{"num_hidden_layers": 12, "hidden_size": 192, "num_attention_heads": 6, "num_key_value_heads": 6, "head_dim": 32, "intermediate_size": 768, "vocab_size": 1051, "hidden_act": "squared_relu", "norm": "rmsnorm", "norm_place": "pre", "norm_eps": 1e-05, "positions": "rope", "rope_theta": 12400.0, "rope_fraction": 1.0, "qk_norm": false, "attn_scale": 0.177, "bias": "none", "tie_word_embeddings": true, "parallel_block": false, "extras": ["some layers without attention", "local attention windows", "gated attention", "exclusive self-attention", "an embedding shortcut", "norms scaled by depth", "capped logits"], "init": "uniform", "init_std_qkv": 0.0304, "init_std_o": 0.0, "init_std_up": 0.0304, "init_std_down": 0.0, "optimizer": "adamw", "learning_rate": 0.0017, "beta1": 0.9, "beta2": 0.99, "weight_decay": 0.065, "lr_head": 0.0149, "max_grad_norm": 1.0, "warmup_steps": 213, "schedule": "wsd", "decay_fraction": 0.647, "decay_shape": "linear", "final_lr_fraction": 0.0, "batch_tokens": 16384, "max_seq_len": 2048, "doc_mask": true, "train_tokens": 150700000, "max_steps": 9198, "dataset": "wikipedia_en"}
Each number is 500 + 25 x the weight over the matrix's rms, rounded and kept within 0 to 999. Layers, rows and columns count from 0. Numbers have three digits each.

# down: layer 9 MLP down (transposed), 768x192, rms 0.108, rows 67-195, columns 144-191
# up: layer 9 MLP up, 768x192, rms 0.114, rows 68-195, columns 144-191
down67:479509478480525526474482488511490481526478483511548474533486526537483508507469483457519527522531473511533512457508488527511526517521484516523526
up68:532505450479449527506479471488486446504526483501502463476477514512482444483534530517491480489497454483456472577484497454527506505495498497464460
down68:476515504489507459492551521455502523458513536539526544514480456473469518528502480486520503526479535513541445543493502484508504474544544475475494
up69:517525440479507465504501441545475528482510506497520504506441461465520507481517507518508493496481523525486477472488487496520488517435531504500536
down69:502490524452514466495500490478475487474535530514526497505510481476479486486502526513576493479455487511444460543513503525490477489559466435472477
up70:518479498516505517480494492494475509522531547507471513471439487524505523499512507490513514522489476503499504511489511521552491493487502507546461
down70:516518473482486521502450508528498518505474544477474509528514468496492519507505498489485485550493508562524456507518515480510513474489501484471480
up71:522500529504480505525499532514494511538484496483505473506500485527500467496477476532474472533464553510513464553495468495534469477485493521479523
down71:477508508481500544488522553521547463514507485453461509506493523471475493484481505502514526509518490553492538516521506496493491524489483536484540
up72:538516546475526522530495494526498456526498510486486476475502433505536518495528492496500514550468501461476482496509467500508514476517495451530441
down72:503517477469513543482474501542476496446497500476514516475528506489480499514487510495486487528462473482490510498505489469504478509523553477503543
up73:477514520496511488481532478496498507508484508484507477493478517507510534480492526479492493471418511459480459496446481523510453535482535492517482
down73:460509475551506483480459515455536562479541508560458511496510455495465475542492526490512492498519512472507489501498463493485507472540518474490469
up74:523516495483511492517518502482500478480572499514501481502514494464491467471506510516493496495513485518479497470472502484519493451504548527544488
down74:491466507495524510502497452479486490496534503497541496497537526534484445476441511548482535536557533493487472506518490511525502500540544530507477
up75:484534471513488527506504506493484478521485491461507489475481535506484468514538495545475492499502532539495491521492490526547557480522515520471553
down75:473457509493515477497485481511458484513532498496483491531475522470505495489499511532446532506493485482490516430482510531516508471489557473474525
up76:524487482479515509506508523474462509503506513478489467508471484497464466500505457536532496491519508507521542544412466524516500502467501501470461
down76:510448513471482486508480458484508515526472444441474469508500488487470524531506490515508486523505460556572481537574531465506535514516457528474516
up77:500471548516517492512526527505515479519499528472474520484503499468498468476465479533460499532498486505461523484507479509520488494462505486477495
down77:477482504500469528464517511454461549516463483474478483538551464490476533465496513463523508508481500489531491487521492503548501512484513531484472
up78:526501492517466501524527495498515501495495500467530546521526489469481499489488471465519534493457515504496534499491516540503533496524496480488446
down78:488457487480490458466522494481537507523513506503481494484527510444495496501504460495506536494491505497550499568546489485498555486486497505542519
up79:545492532491522512507572502507520489489505484522511502500511505521545484519483481500424471521469506476485516517503476524488552515442497513483522
down79:474573483536532461538491513478517505497496493499518484495519520512478463541510533505517478456470486506513503515524502526473561510511496525532486
up80:500509543448518495515518530484511476546492504524501518493482431496528475497546462492479511491516512480470486511430518489501527486513536502489443
down80:537525495498471518513509508530511491515516438470545471489465471469476486505477527509513463498518469484463507480514514476481544508510507496520545
up81:499497505514498500529514477496490526523517537425472491468485518495541485497533535517487517543534457473471463531501515524498463461489508476509481
down81:524518503495488540521478496509500538487558510487515520489482502518514471473529514502509529543454451478484478444524522536522494505494537534482535
up82:491504545503512473487515504455477501508510477478516451509512517469516486490525447517470552519492481520516481498532476513507477491476522496499462
down82:548479496509465510474504495502504525488513473515520526502465527470494470489507527508475468531518512512509501506520466473532449505492453530516507
up83:528462520480532520513505508496484487513482498494525490505535519513495504497423517488500484518497504512457482481511522512490512479450506513490515
down83:501504511520466504492479479508493525496563536481498505490487521491534495513526494505523518500464478542509499525503493469474470505549469512482521
up84:521501471503534541489488488471504468522482528495509468488497456504494512507532466528471480489500497453505526512473493504486494456471485482521476
down84:490485476532516539485506497506473487490521536512485489512510470481495518566531524481513487508532531511472495481499471512527501522505499504463482
up85:508536468483520490518502473485493465492532522470538495525474508532498422523486436486523491474458464487492504475510493503471545477491500497504513
down85:489463524469473518492538476497511452525462486498484508501486491527484533480458489506480477545499492503513502442464496489503521484510494484499495
up86:503516496506505522509499497472496439534488485435464520498534489512515476482491533489480491557491508490506514505527493477517516451472542531543518
down86:498502540496531513514527519496536501525490502505572497490545478492493447497527545497535501506514488460516510482548514506526542435483529522522523
up87:485525515517486476502534489477527498592522493518525480506492508493497421525485491483530565527518471533518519486505442519492490515464507489492511
down87:538510500471477475476509505518535497532484520526573464499501468524453479500503478538551502529517474521524511562514512497508493522504471486490544
up88:526546519462466515541538484484469518473555483499538498502480471509483520483477480495509501536544496531496456502493473488535478495535513465503473
down88:498476523521517525503501507536494492507507549499544529507522499542480514511454545502502457544484524490533485485521507532477490490495494487518516
up89:494519457517520532486519460455503524509548564478487544539483478521485484512499511510494467471498492503473499521519512460494480518471496499547474
down89:500526526498514545458494514480542478533488533485478450501492533457508489519480472526470508522498492522507472498500521521514495502461463514465492
up90:511497513479474518510522520490486502544519535508486515480531473501501531507520482495496494535525476501520491494485499514556481521483494514517470
down90:517493535508473507517526462470519491519541495505481489527517498535491505501522521460508469506491484486507479498476486487516511451508456492511479
up91:538518484514445528507557506488460514577509523480475487512507512528476484479478480526488484498523491483498475486511475495515506451511553508486522
down91:488517514463537517527535515576521501532522501523502474511476475544508530461513474537469474511507473491485533497463504483519507497498498485466516
up92:537464502517462523534471523487490501488521491491514526528498523503488487527510489504461490493483486523509477555514470502498510510459500519501501
down92:482480509497531545473505502504522478515504505539465487520472487543528511453515467501495505493525531542474501487505496498513524490498523491537509
up93:500472461486433568529484503488515518516500493483496507503549507464521465504510531548488519513458507537483506475505485480528512499500464452510496
down93:477487520505524451503459497527467430505497485527524496538541522521540503501470535526507521517527537450492544501555491512452520521505557485486507
up94:547516537533497533524509518482531510502536564493516454515459485494530487498516518507518519537476518477491479463495498515505548488490561538498489
down94:503489496485465510516500495446526510480516537489502524558484506500487522484556526475462513515458506464494526505487515534485555524478506512525453
up95:523526508453508473490526483511486509502538551495498534566513509483516452450514473510543525473493466541476468474465488553497496510511535525468477
down95:466485482509528529510509466469473484523498515494465514509507497551457488502471538528515505556499523505519475471511511519488509485504488496526487
up96:512521456446507499501534461533463460489530529485516435484530500501539485548456480494494485484500460478488515493462503483529480510496523468474480
down96:518529522485504484517542506547463528513510501522552489508496461480453457504482450532472480505491494481516515501513523467546454488505510500512476
up97:503462492500447500518510453473477517518523509478471478504539487518501526509469473542497520501487506532511474477444459536509533476520505518557523
down97:499502499495463511505498488513496530509513513477485533478507443467491494523489531476518504489477473469497509549499509490487519539512496513484492
up98:494489543489499525470513518518501486477490466472458526484495501529495485507516561484499491492483543493463507492510538526508562454490463519508524
down98:539570487526502494471479465535507500457466494484494480534483493474488490481439512509516482521489501494490539486456516498516468492476467504475509
up99:508484464472476530498517490466514514492506508496501499502486530485487516507472448519506443496502478511489523499493499502487538483472521537490459
down99:479498523483492518515488532489514518524540475513453489533515534476498458514521514474519527477476479493472545513463499463479505476510485513485502
up100:559502525534550522502507528562497471515484482409468479507519483545509525501483530497488503541483490510516540481487522524472539471522511502522492
down100:485482512541501473520511473490554480547475469515509495481486474483482514507459530494506533485520541461521536484508509481523495468512518465507503
up101:483504539448495522530509521494489507501542494488466494506473508474504460491480476518468526483472506517476502470504480515492539472516479518491525
down101:509498480476522521506456518484502522494509484513536515502499495533511489508463529505554525449513534414480501500522494500532457545515498492461489
up102:578503527488488485576497503503502497511511483516500449491480457499554483500509513515511476504503509489516481503515479489490518517486490451494518
down102:500520502466527486524414492482495528474463523533517510538515501473489475519454485448548473516462500511470491558560557497504468497523463508535512
up103:527499457521493540518492441501490455526503542448536493480521507491521486515486500508461515515503491500510531529477495502508537503456497495554456
down103:519482464477493472504511499523557507472483498516506557499478511514534522502476553491469491503500534481501510484542485471521483461528512499500495
up104:505458515513491491524527511490479501488549530464497509533490495476506461512495519504514490493483482523511500429507485493490540511456507505496511
down104:500523491486506548514485501517489543481485488501459515502571490453502491440484507507534502496478478504477479525516518485485521488499489471465459
up105:518503455531468553528493534516479510453520495482518535522447455480518495493480499494495538478492494501512453531494500513537507526517479471516519
down105:504528465516491512538515509549520532506500518473516511474496486488472494523524517509523507553493506496496467455478511512505472566508540490484518
up106:493489482504478546516516494516536525521510523497515522485480467450486514475515542499500488509491514514512529501456546531548494473451560549484520
down106:493478444501469529515509487469479469512482523556477494508508487489511520540492524492483485487527461466527490511511502511480530506468540487511498
up107:504461472504481498495510447493474487543509530509503528477541515468530472532501484484467452455457481562499505484427533495525527479491499502494516
down107:514504511485467508492463515486492504521490521554473517512491480477491492470469500465498483501502466508497474512465504431487511527493491489492533
up108:497503500526496532478511469523473466493495495482487497508515488553527518527497510512518465537489496472492470528511452534508500476518506533500479
down108:488490475499497501464518452477532511520489502511489521522494481528506494499520492476507495492498482459492480528535530522454479489538500514507469
up109:545526455513493560508521522522507506499499508522528467467478521512496493499473526501507507469497533519480463537512522502496546499475509524505524
down109:541480530478465476502500491517493528490517544518482494479481488546512499494566484533529488457487475534474480560475532521500526533525515532484512
up110:497508509492490540507531496468474454506498566480482487507505501505511541487514477543502520481465495460480485531459487480490524483492502500490511
down110:501495513471542466501496473518475534447508470490529510518480491491448471491544499504538486547526529514511521531522528496502505474479496507469471
up111:521460461527506542511491490489451484523496486481509494522512503493513520501473517529493518523451487504486493511484458500534466520442540497477510
down111:527517494489517486518525501471495505500500515488498471501517550525469499511481490517479531501485484532499520491541495529520543516508484475487486
up112:505478498540473522559519509488491504485482500490564490501457470489540488483499547477505535519490440486507532490449517537526518537504522470485535
down112:478510478494467479535546502512554507491496494540475505580519507472513469412478527496495497526486495480492486521509494492475504479488530533499497
up113:556478530453479481492492501450463451511493515509492527548518523509531493498462519544510481487492533492506498492477494531493511483525496493487451
down113:501557496487526481561494506497507478500450484469510492500509532532502534466464510470496485560495482489479493496517494461495486515521498500507470
up114:519514497442511492523545487508523501556527538487514509498453519541485498499503495482467499521503528504496502535470512526524517516507493470498457
down114:491531470532445510467498482498493465494491496518511504477494524473485460454527515503528481480514517459469494486517517553491498547536506525527471
up115:480505519531525452519528483504478493497484514454520471527473470430531471496511485480514502524524499491507468511489516497533487444484528480493529
down115:507484455503497487478541521501492520525432492479459506438517454527514476504437463473493488530468501491508503511546518529501557505533508452488522
up116:476505507514474532501485478462509499513466550508490493540525455538528492470515460502506558459492523485479512505474484494555514505493518474513457
down116:510495510509504498455472529525479534533514495535541466534463523522456501528491530467497512461528496497525503531488503496515492503508491504511513
up117:543500520516480522528476482533490490535501522486536460539502499502554492474504477539548474474550502489511488519471509488468490511473513468511559
down117:499514484506485485495479504457515519484525482484537474489525520538492510515487553457480508497453554488495515480485522557493537500463494495519548
up118:500482501527512529513531491535431438527512435498502477510526487498507526509532473519485517462495516475485521460489466488502505468488473415513441
down118:486534477526457507522507512531497468479481491528483504469502563473502465499483460523508520476491499516519494517479507521477521509485486541495515
up119:510483472498513527500502525472496464521521501476502495507514471453521513479515492487529444472473472513470522489470497488488474450509507543547535
down119:488495507513550466481483515560527504491501452513530524518499492439501484478484494492470495498510512501487529478476483507531467511497471504534519
up120:496505484449485494519465482507453499493494507511514498528529497502535488493500506459474522506449514453479459489458473500513517536518496477506496
down120:498523496517527497555496489447503516471490476533518500495448530438533502489475469484492490486478458530499490501498515516517512489520473503516489
up121:479502476494484454521499538503476509507523497475498521508523480459520500522476489512492534536451459449541468497496501537554520516507497488545500
down121:476533495486483510495544513523488505491472519526527539485503545497517490487466497536538527510513499521517503506469527503477524506494542497465503
up122:463520520520502526521568494517490522501474538477525465489481493478508504508481492506483542494499515500483511498475431536520536448507467489485535
down122:482532494548510494494508510527463490472514463515536546535484467488476488514540477516521499504514524463523465502520505493473500488521456461497489
up123:489519514450446527501481464533530462538571518470525476524510474482490461517534478537532513519503444464480492515498492523511484502514503500503497
down123:490500524471511528493483480495520503489528498492542520501493542499503500481497512548486494451528515519479501498473490486554534494485534472477531
up124:490486532472480500515497498554536483496523485494505493480510472485551486446502496505519518494496488515535484480518466501489501479510502502488524
down124:488506508487489478510534494531531513501526464458496492487484527550509502509508491503509482543471483496537488491513476501517506507551436502506539
up125:542513473508487482484523462527481464517508496459493503534534460438482485483454532516456500515500488501501468498502499473504494516484520499494462
down125:495482497512501488479507450492486522518489488454520512499477499478531497496469482493526515482516505513517477504502511526467503539496505501522518
up126:528499504530451524483521441511475488555499475503518447486458490526530510487534508552489486515498455474486522535498496489516471519508534493551532
down126:474494529484514535503527520505483524496533535487492486485494502500490488503487516486499508493423509514506511514535515490525511522493496508495483
up127:529427473485469485482521451484531446512520517512539529493468529529536509515505526537521479484514480488517470519500531513502505518509511509489503
down127:522477506499481532519527467510519501497492491524476529486472551446484491540521525501545529504457496534484501507476485492534504469452532520484486
up128:492538495520543505516493443509496543515527524529527499510476487504486509468509507523508487506493477523487530523452494483550497468497477459488514
down128:518514486473464474486448523522507477513526542470493508527520460475503508493512508469517478468506513502490488517499463497504549488517550475503460
up129:520459515520529560501528442510499519537514524495535511534515456525505507502526545515504510532481468493481507512508432516530544459470501484550483
down129:439494494495498450540479452436503464491501479504498531498488524494513555498456492487493508451473515481532498441501495455478523527513543483444466
up130:508464447555481559505485485506500489505516530471526471510468480532526484456465511523461514558479484478474473471483496518486518485495543532519519
down130:509488427502480503497489514492501534493480532495527466503466520501519514508463491510502500475454479526484482463500524493447482509491500500508483
up131:483499512538490474509462515482505490500512525490509489469541465525507524516507497512481511445512520537475456490508497512487511503508522541522467
down131:489486512486521527477502515529490475504500496514495503472447534480486490513482516496481506498545543506489498514474514531518521464509504478494490
up132:478466508538477536503502510496480479506506495476489481529519492527498497491489494531445489469518511456510455503522479496515492489502474503505455
down132:467494516468516491500547488506489538498516479502517514530517511534459487529545486519556522450501526465500494524523537477517511511498522539526511
up133:556473474481458530487534493486522467475514556507492511490464478447469469510454519484509496468462516513502507464506525502505548461442502505503476
down133:488467523486492534468479509501455466471517502532449495485501496458510479514495498448476485486523508533524497501458455483533523470502429481489501
up134:520500537454496495495507467467519498511561518513509516538486453508468508504496477495476548553476488473505481486493517549494518489470484524516470
down134:455517515541449489531468513506482497477486487484503450469516516473502495493508531475497495512458540494503501551514489468475507498506519527497497
up135:507475490504444494495501474484468454520499542498526456492503531509500504524493497508483479482505515517475480469505508482509498513496507441491475
down135:500525501483519492519455487445503485501474483485474479514490502514473518499473495484470520506483482468488487521493455453499512529473517494488517
up136:480496512532451484508521464484473462541511512493544524542506456464487495556479504515504568512507470508542539534482470532507528519448466518529512
down136:505498547545482508537507499466516530486469500511489574519480536507499486510483510558503514483482442491487501455484496511488501503480528435501512
up137:541494468477492486538522536479516518530503523520479523501444505542488484501495501497540473511483529547472496484467484514497513511470558514484466
down137:512466516498489537507488520510488479463477464521481479537503495536507486493509453523486477545500496497489522475486494467502445478508500453521482
up138:489502469487470552494542479475459490533504499480531495519493505511495471493464513511443529496493491489507555516520492471502534473480486488539477
down138:485509475502494536552475453503493486490462540540490505497538479460519530523501504523529440510492514514514541484478509469519493516453505523493515
up139:491460483492480512499517486509483498484501485482528470528459497537512512505479532544482482496468519485512478465489528496491524507456529507511527
down139:482510491524483515480493480494514493487498483447541512470515489482498511491497536474498494492471542475441501519530490473484518513524517537497528
up140:506482547529518501533499529493514511517490512471488456519512495541493470465499484528488486524534503482472474509513489492495527493447546483537532
down140:488479485503459481500496453506507467512505474525537526474506476501525503503492510501518448526460494524526456523517490503506511554539496508461486
up141:499502534507488491509484493488476519511520524520523475472531463465473468530489507482487530531452491509502535508500486543511474513461491544492528
down141:473481494470548498522468440494502532530515479490478478498501499513485494500502515524511491480499533555477502491516519467491514507532486496499564
up142:513508482521473507506512522506457462490539546518525483486467479473505488483533537487526511441480497498497503490505497490506508479498497537494482
down142:480512488493480505465491495471522483489509524542474495495486517473492486508492509535493490518553476518509511558479481485502438506513486453455515
up143:525494477539494516509554470486464502491518507445469500578470517493529512506522505473532530474450473473465502472486491534522500497513522481522491
down143:492485524520533510516536527523499523535487520508451537516503461482462496493450489477532503515481511454478502543532466479503585477510486547497501
up144:521526493467510486521496512494510523473552563489538518531484498493484520508525547504515485482500512521501501495499503502534483511471497478488528
down144:469505554505515510493498499538501518495504501448529490488581521518519450510544538506507505490499532484503486485478531493522511452515514504473516
up145:513469506506517502510489484559494545593507486543499453505517461456494463449493523485468522509521485470491520537452495530553512447525502502507489
down145:553475510499482457472465490465476474468500522490503491468484496493504571548506463527479510552511501519525508489527490485471480532504498487463533
up146:506458502510503495512526521495522479544500498501499459499514536514500484510458502497490506454444508493478497500469477488493472508482497491498450
down146:498483491524468483485483480542481505518517437528487511467461500506440456470522496466524520557519542496495453509518479502488501510507461508513508
up147:522479470480451508548496463501510522493490556498492455478507504449483505500487468513509498517502487488480442472461517539540550450465470498560515
down147:488506525520486463513517551501512492470514476495502533488524490507509502512477477463526504465584493468536522458445512477500545572486487496513490
up148:505529488542484488539513484522541476548558515493475474542512517491554503446505476529497517497508483467505526503474452517489468453523495486495485
down148:494523509488508488530495472530522530533494535515475523461456509486503504495519480525491529482492484488511544501496506462522484504522492495511530
up149:515497526535502517514492423492535506514473556476457504490504488493499478510532507527475494545520515519484457511492483478492463494482496467478499
down149:501530464530524484507458461552535514492506509507513487529513502475477495486495515446553486500456539516491518516528450517488545481506488493529453
up150:499455537458505479536529503522492509495506516503496496530447528493518458491490447488557488489450494548481484508460465559518481470458525499533520
down150:500463440497515453498500518460487510478515491528541486483441464485513531510536499478497504499519475513477457497514455512472535501511517491506442
up151:466519484468478482493494487521517479525515535496542522478537511494533497499509494540473498549477489498477455518489483521548488537501504515465488
down151:503512517465486466526533498496512476474496512551433508511514512451519508487477514483539482469524490580511452488505492508473470476522477516535501
up152:467453503507460501498532470476515519518471490478489440512505499485505483502500522514448507523489462503525437508505512521555494512483561466483463
down152:471508517451522464508559480458533539524485507493512524453470495494512529511542483517492518508469494510530479502482513538552472474526522527522481
up153:498485496532532510494499441493481501526547535496536457501507456470480522513562535499491498502487502481513489483536523477513543497491455495499528
down153:501455495482483489485522515466490506562489468525468497536489502485442447514519491502538507479514546517512483467531507479545513512507476471549484
up154:498543491483459475536512506429478488510515493482508486528519468505470448474479476507522534477464441498517525506514488483508519470484535450480453
down154:488496530517507538493522492482515530468488538485504500430496508517488489525492539522490516476486518524470461507494533529518513506518547504448526
up155:472511498492520517538533485496483522505595504477488524478500506494525478487496540482515505471524517480481495484502493519487481473519517514452509
down155:492439479457471491461492495472484499520534508479521504478516507524485455521488441505518501486472491519542462547541536499472516469500481488486501
up156:537477506497554474504484529555485497543487472502496484538481486478518488451513547522521490510480471502515491504513525509543475468510495485494501
down156:494511500503449521467486514479536481500498477472468515523508507513480545501506487502506519490509520512473498511485522483512519519518457475529529
up157:519507515478496528521547489459465490500556539515501508525485497489477504541510523496471459477531466529486508507482516520496455464436504453542514
down157:499496508510505485528575499538492462514533503509515493540456465499478513507479479448522492469502482511483525459502509515484474491470478491499478
up158:473509515484517515488480512508515508478464494467492498495474493510510505465520521443460487524476460471491473462425492474502501502483494484496542
down158:459518483480503497484466484494520466469511485546503525496452490538502548449469506508473495484449511497494506478490502523477499505519496456526508
up159:463485480453449486515506467496467488533471498484489489456494520470514502524504521530460535507460494555503477504448485524516494520483496495470501
down159:495470507514497494487481453534493504512516475501483499506461511533484467518504511496538470473526548528451484493529494451515528532516508458509524
up160:500519489502514521568502502487496498496490537512484475532465472518486526459505507500493502516484528514518513456442509496501492459488497540477496
down160:515549504519530504478487452460509518496518513527502494488525492491540485536521512479486471515508499496490498531516488525493469505498505498476472
up161:458441472504505516508566461519503514550485523479505472466534509517541452512501481508539470485492504519501515523489491480538537499523481471488476
down161:472532483515531452549487541516483481461454497494472496479498513464477560431486495473508511477504465539523469472478501509513479506523478505529471
up162:512471506548511493485568503549505509502520472498492455484501511498515507460504481538458483510490489475445501526487505522521498493458492513503473
down162:510513477506474525461499562486512530512460455493516520479486469524503476540480522480468498481488478524529472503488470453519487511505486477515526
up163:516478504508441520525475513509512473520499543482522503531497516530513509489497491515506495504465472536447471503480527478518531457477516478482520
down163:473481490557537521473466512490532491493495512457552498502442514549517469493488486535478495519496461508483506463497462485508494497483520493498539
up164:484495538520466502564528499528511522509591519524522455535517483448472465429497484550500484523468511515521455472512527525569512472479503524499530
down164:504474522510517486496529479443516486484490491510495479521505508501492532451494527463466487491532496498512490497561519496503464489520435517480515
up165:500481476493508510555503532547473473524476491470535509515507497499539556475449470516485492547509495488520509529479495502496533525457512546445490
down165:517479508514499534518531532468497495501506510544489512506530498506473522488483550535510490535516533488507520525546473505483495524519508516519482
up166:467506504497498516511538490504518495478496552526514507500451522484494449497521490532509499520506473561481513477487517479531517485498540494510492
down166:508469504511531517486501464510506511493496484507512482481439507500545509526495491493518460506506529494500531511515562496514431509487492456488494
up167:525500490529483514542520512495498512536496532490524505513496491467479496524502524457505493518483460512499510496501494483521503498504514487536541
down167:491549470526473476496518520499507520499495510504483499474482489496527519492458484544506467511522492487495535492534508502506512531518546523505427
up168:528476453486505512480490498481489500503540536527469489514523503519489466512453482467509466483476499519446538489477504525486503490495525487523480
down168:489476521483461460493470477525496470528501501467516450531545466532482436455500513495510511485491502484515482481509502487525455470470511510484480
up169:472478494490504510518544506472497514503520561517477492525527499511535479486522516502467472459506496524511496520466494506552481491448527443473429
down169:491477463528499474494473494542509524496509464509507522449562477506486517537479474486503487477509534511467505478514506473480569547511472438508524
up170:489515526500503488532500478506512491532484488450510525507466524507532511503504508536496518454530475483500538527485523530527504528477535504500497
down170:497497525512502463454511507485541508536508537526463481519518464494497481458455503510522497447511486477565506536510497517507483512533495525483522
up171:462460490498481525470476493519499512486494475501531490554503494474517519492505530488493527486482474495484508519482523483522517491432505502471512
down171:456506512504516512483489517534507524500473477533490488476517520512501495537529514455512533455534467457526495535482502464510532505529453519494523
up172:523478472512500498550515511499505531477483505489479435561470486516532529486450485468506513553463506530516502530508475486540538476468486489518520
down172:520501500479489481537516482491506554484460471522521554511484539509501486518483490475510522446512496541555504489481501459523469482536514517466525
up173:533477455478443497511474494489508491514515527492531501499439509478500456510472467513492505500500523539530503482509463459519544514480540505506498
down173:498514467508503486519461497520478489526520494496519523518523480473500536515510456500518477514481509499568487499526483486513489478485514517522534
up174:509446484526494545491524467477480492477503505460508489522493474498524509500483531529502501489529479528474521502476544529505504502496536498516506
down174:509500493515480515461532457495496506517520485512520511511501534500506463486501510506584525433515531486478526513494496475529477503542536503526512
up175:524507501514504518523491481482529464504516504482484445486516493476549493448523518500487437490520468468469528527440512506493497464510516513528451
down175:515463501521511497530509535495502510458483466486499480460489550508490528476504500504482478485490484513514516474500510492476456474516497525499489
up176:476471477494495533485513471503479511490507503489488501486478518518503509449496488498471534554454469521493462500512510495506510467479525476522517
down176:505493459517534470529520473502528556535511506494524534474521510517484514510521495518566535528514488484496562486513523499535465523511473499482511
up177:494495520510495528514471473514491479526458471441492489506524522484552463501513495527483510499519510481502492481510449490509501436492509500456513
down177:496515524459528529519494515520509496501516485487481504557492519523445515518490485447472529496499515500482450490477486457516510522490493477503500
up178:473501529512493501528486509477480479528538512481519490518498441472496490475535500481528532495497494479486499486475507511540515480486498512522485
down178:495481522496539515510507504500522483477485506515494485502504477528478497509455471534529479494525428508531473490472528544490458513543503485492507
up179:508525487541489494506554492530477483533485456466489505464496507478496499459502469542466519506514504501495510535484496542487506475480511490503499
down179:481461525525524534531499496488511504495514549547483484478508479447490495467511515515471506493482478485466516499510519494512525489498454491500530
up180:527512513509512525527520514512526494494522513487548459512462487524477529492531545476503507499531522510513493500467459533500469458464498506495503
down180:490510481524452539471472528565511527472509513498513478476478492467482525509539511530490489492517465474530499530509464538483491527479529535489454
up181:502490529503532487495470487508484519473505492483513484516521496483455502493479497520474519533472517548482481499471474478493518466488556508461495
down181:517489487475482497514548475490500547504490504522514491468521524470502492523498501536495470532501507468531529489555498468459493515450522482507516
up182:501504497484458515522474502498479496537522470488463510552469544531491488508475504564450508529489500534483492518517493528509487542425520470464542
down182:507528476513511520518516478491490477493490515496506487516534517554507509466507481506485432466521473468488520470517540512503515451517483511566521
up183:503480464461422529511547492456489476516476574487500502485510543497519524498560497521525527445494473490467516475474546497498509520477525502522500
down183:504482501499506528502484488524454557524540513527524508504514519485498485508478517482509495487520506528489497516473493534491436503475470513515526
up184:538539503501511515540480486530527521457503507499486484491526460546509512480483517485523470500514532478491445520492478525481489468502554509484513
down184:481488560513479486492537488512499534492499520506533503486497534497465520533503445513478512483474456493510478519470478527494488493484453485513445
up185:516479517497460482475491502503505494455534518510525478558514495433457474510497552524507472485458494483509482541497554523516477454441490557487506
down185:495464483523495463486453529503508486488484492518507495516516543518477537479483527494475524482472491502489546529470525491498504481530534530460477
up186:487490507507489534551494508456500485500498564484478511490489512490519511447524518537471526529492519562482516476463516511500481479501513515479459
down186:467490465512546501522468510475515488472511491473485491507443554491529524472466524490508485502455547519513520485477533489520492519531477464513480
up187:489489487535522523513467496513491527563581459502528453468490508521489515476502492494495476537507495501469489538464490526511482467494474517518492
down187:516459531475489565476483483507560549511530513497549458510501520485477472548544499439523520523503505528470502511523535487496500511476467496520531
up188:515474518502508542505493494530475490520473506498512500475495507474503491517464522517485453489501466514492486484461500497552497492518499540462527
down188:493517484468432488519520550479503559472507500483503534524522458489502492496503469487520481564502504516492437487533490502471524501499478456529495
up189:501480516512431512496509485504461490565463487475476458491496538488535421536527508516469549521488491489483508565530497490518465500453541547473495
down189:474466502513478516464502442481483478517508463479538538492549540495469527502486509529608499514453513494490475490492498492490500464529505486487481
up190:504477508473492490545547473498507513518538448478489491501524523528492444475521507521457502530493523519454544525503450549505523435490438531518477
down190:504503496519463490479476533490530482491500465509474511450527523510492496505527487539485497458505520506487518525533488502472528486510426514541518
up191:515502463477471503523489499465538507528524485470528475526473452508505479530482515519494503504458524465484455469507514475494522477442537508547512
down191:493467499560484506489482511489489473485490546489461500498479484510520507498494493504511523463479497487487468495485527514501476515495484519479525
up192:556515470468459515512467489515543484548527528457536469521462507492540483486495470471503489523463468527513425545501506507482471504522518525492494
down192:504508524497503531514489467533515531510503552532519502494497544513492504524522500491453574530457457488532490479522486518530489489458468477508550
up193:507436503502498499501513463460486495539486459484557471491521492504491498498499515499492464530469464520486484473521481465507524489451505524531490
down193:463498487500495486577474494525476499501436480456501510500492496476505545462524535498506504471483501504494546470492491472530510498513495460533491
up194:453499477502477500528490476518462508526482473497462525527478520485497473519439496493515467476482514522462443491477478561510532502520501514507517
down194:497493479455492565492468506471446507491496529503524498490484477484458541498488516474501477530518505518448422517494485493477526481506524504538482
up195:485504517442469482528490522464480486520521530457501487519505468474485485465517463557517519527476512500506464498496500494559475495515511508539518
down195:460483506491477528490470524512529513512474493476523486490496420437471484492451489486477477503520519501490494492523524493492519482513524502497523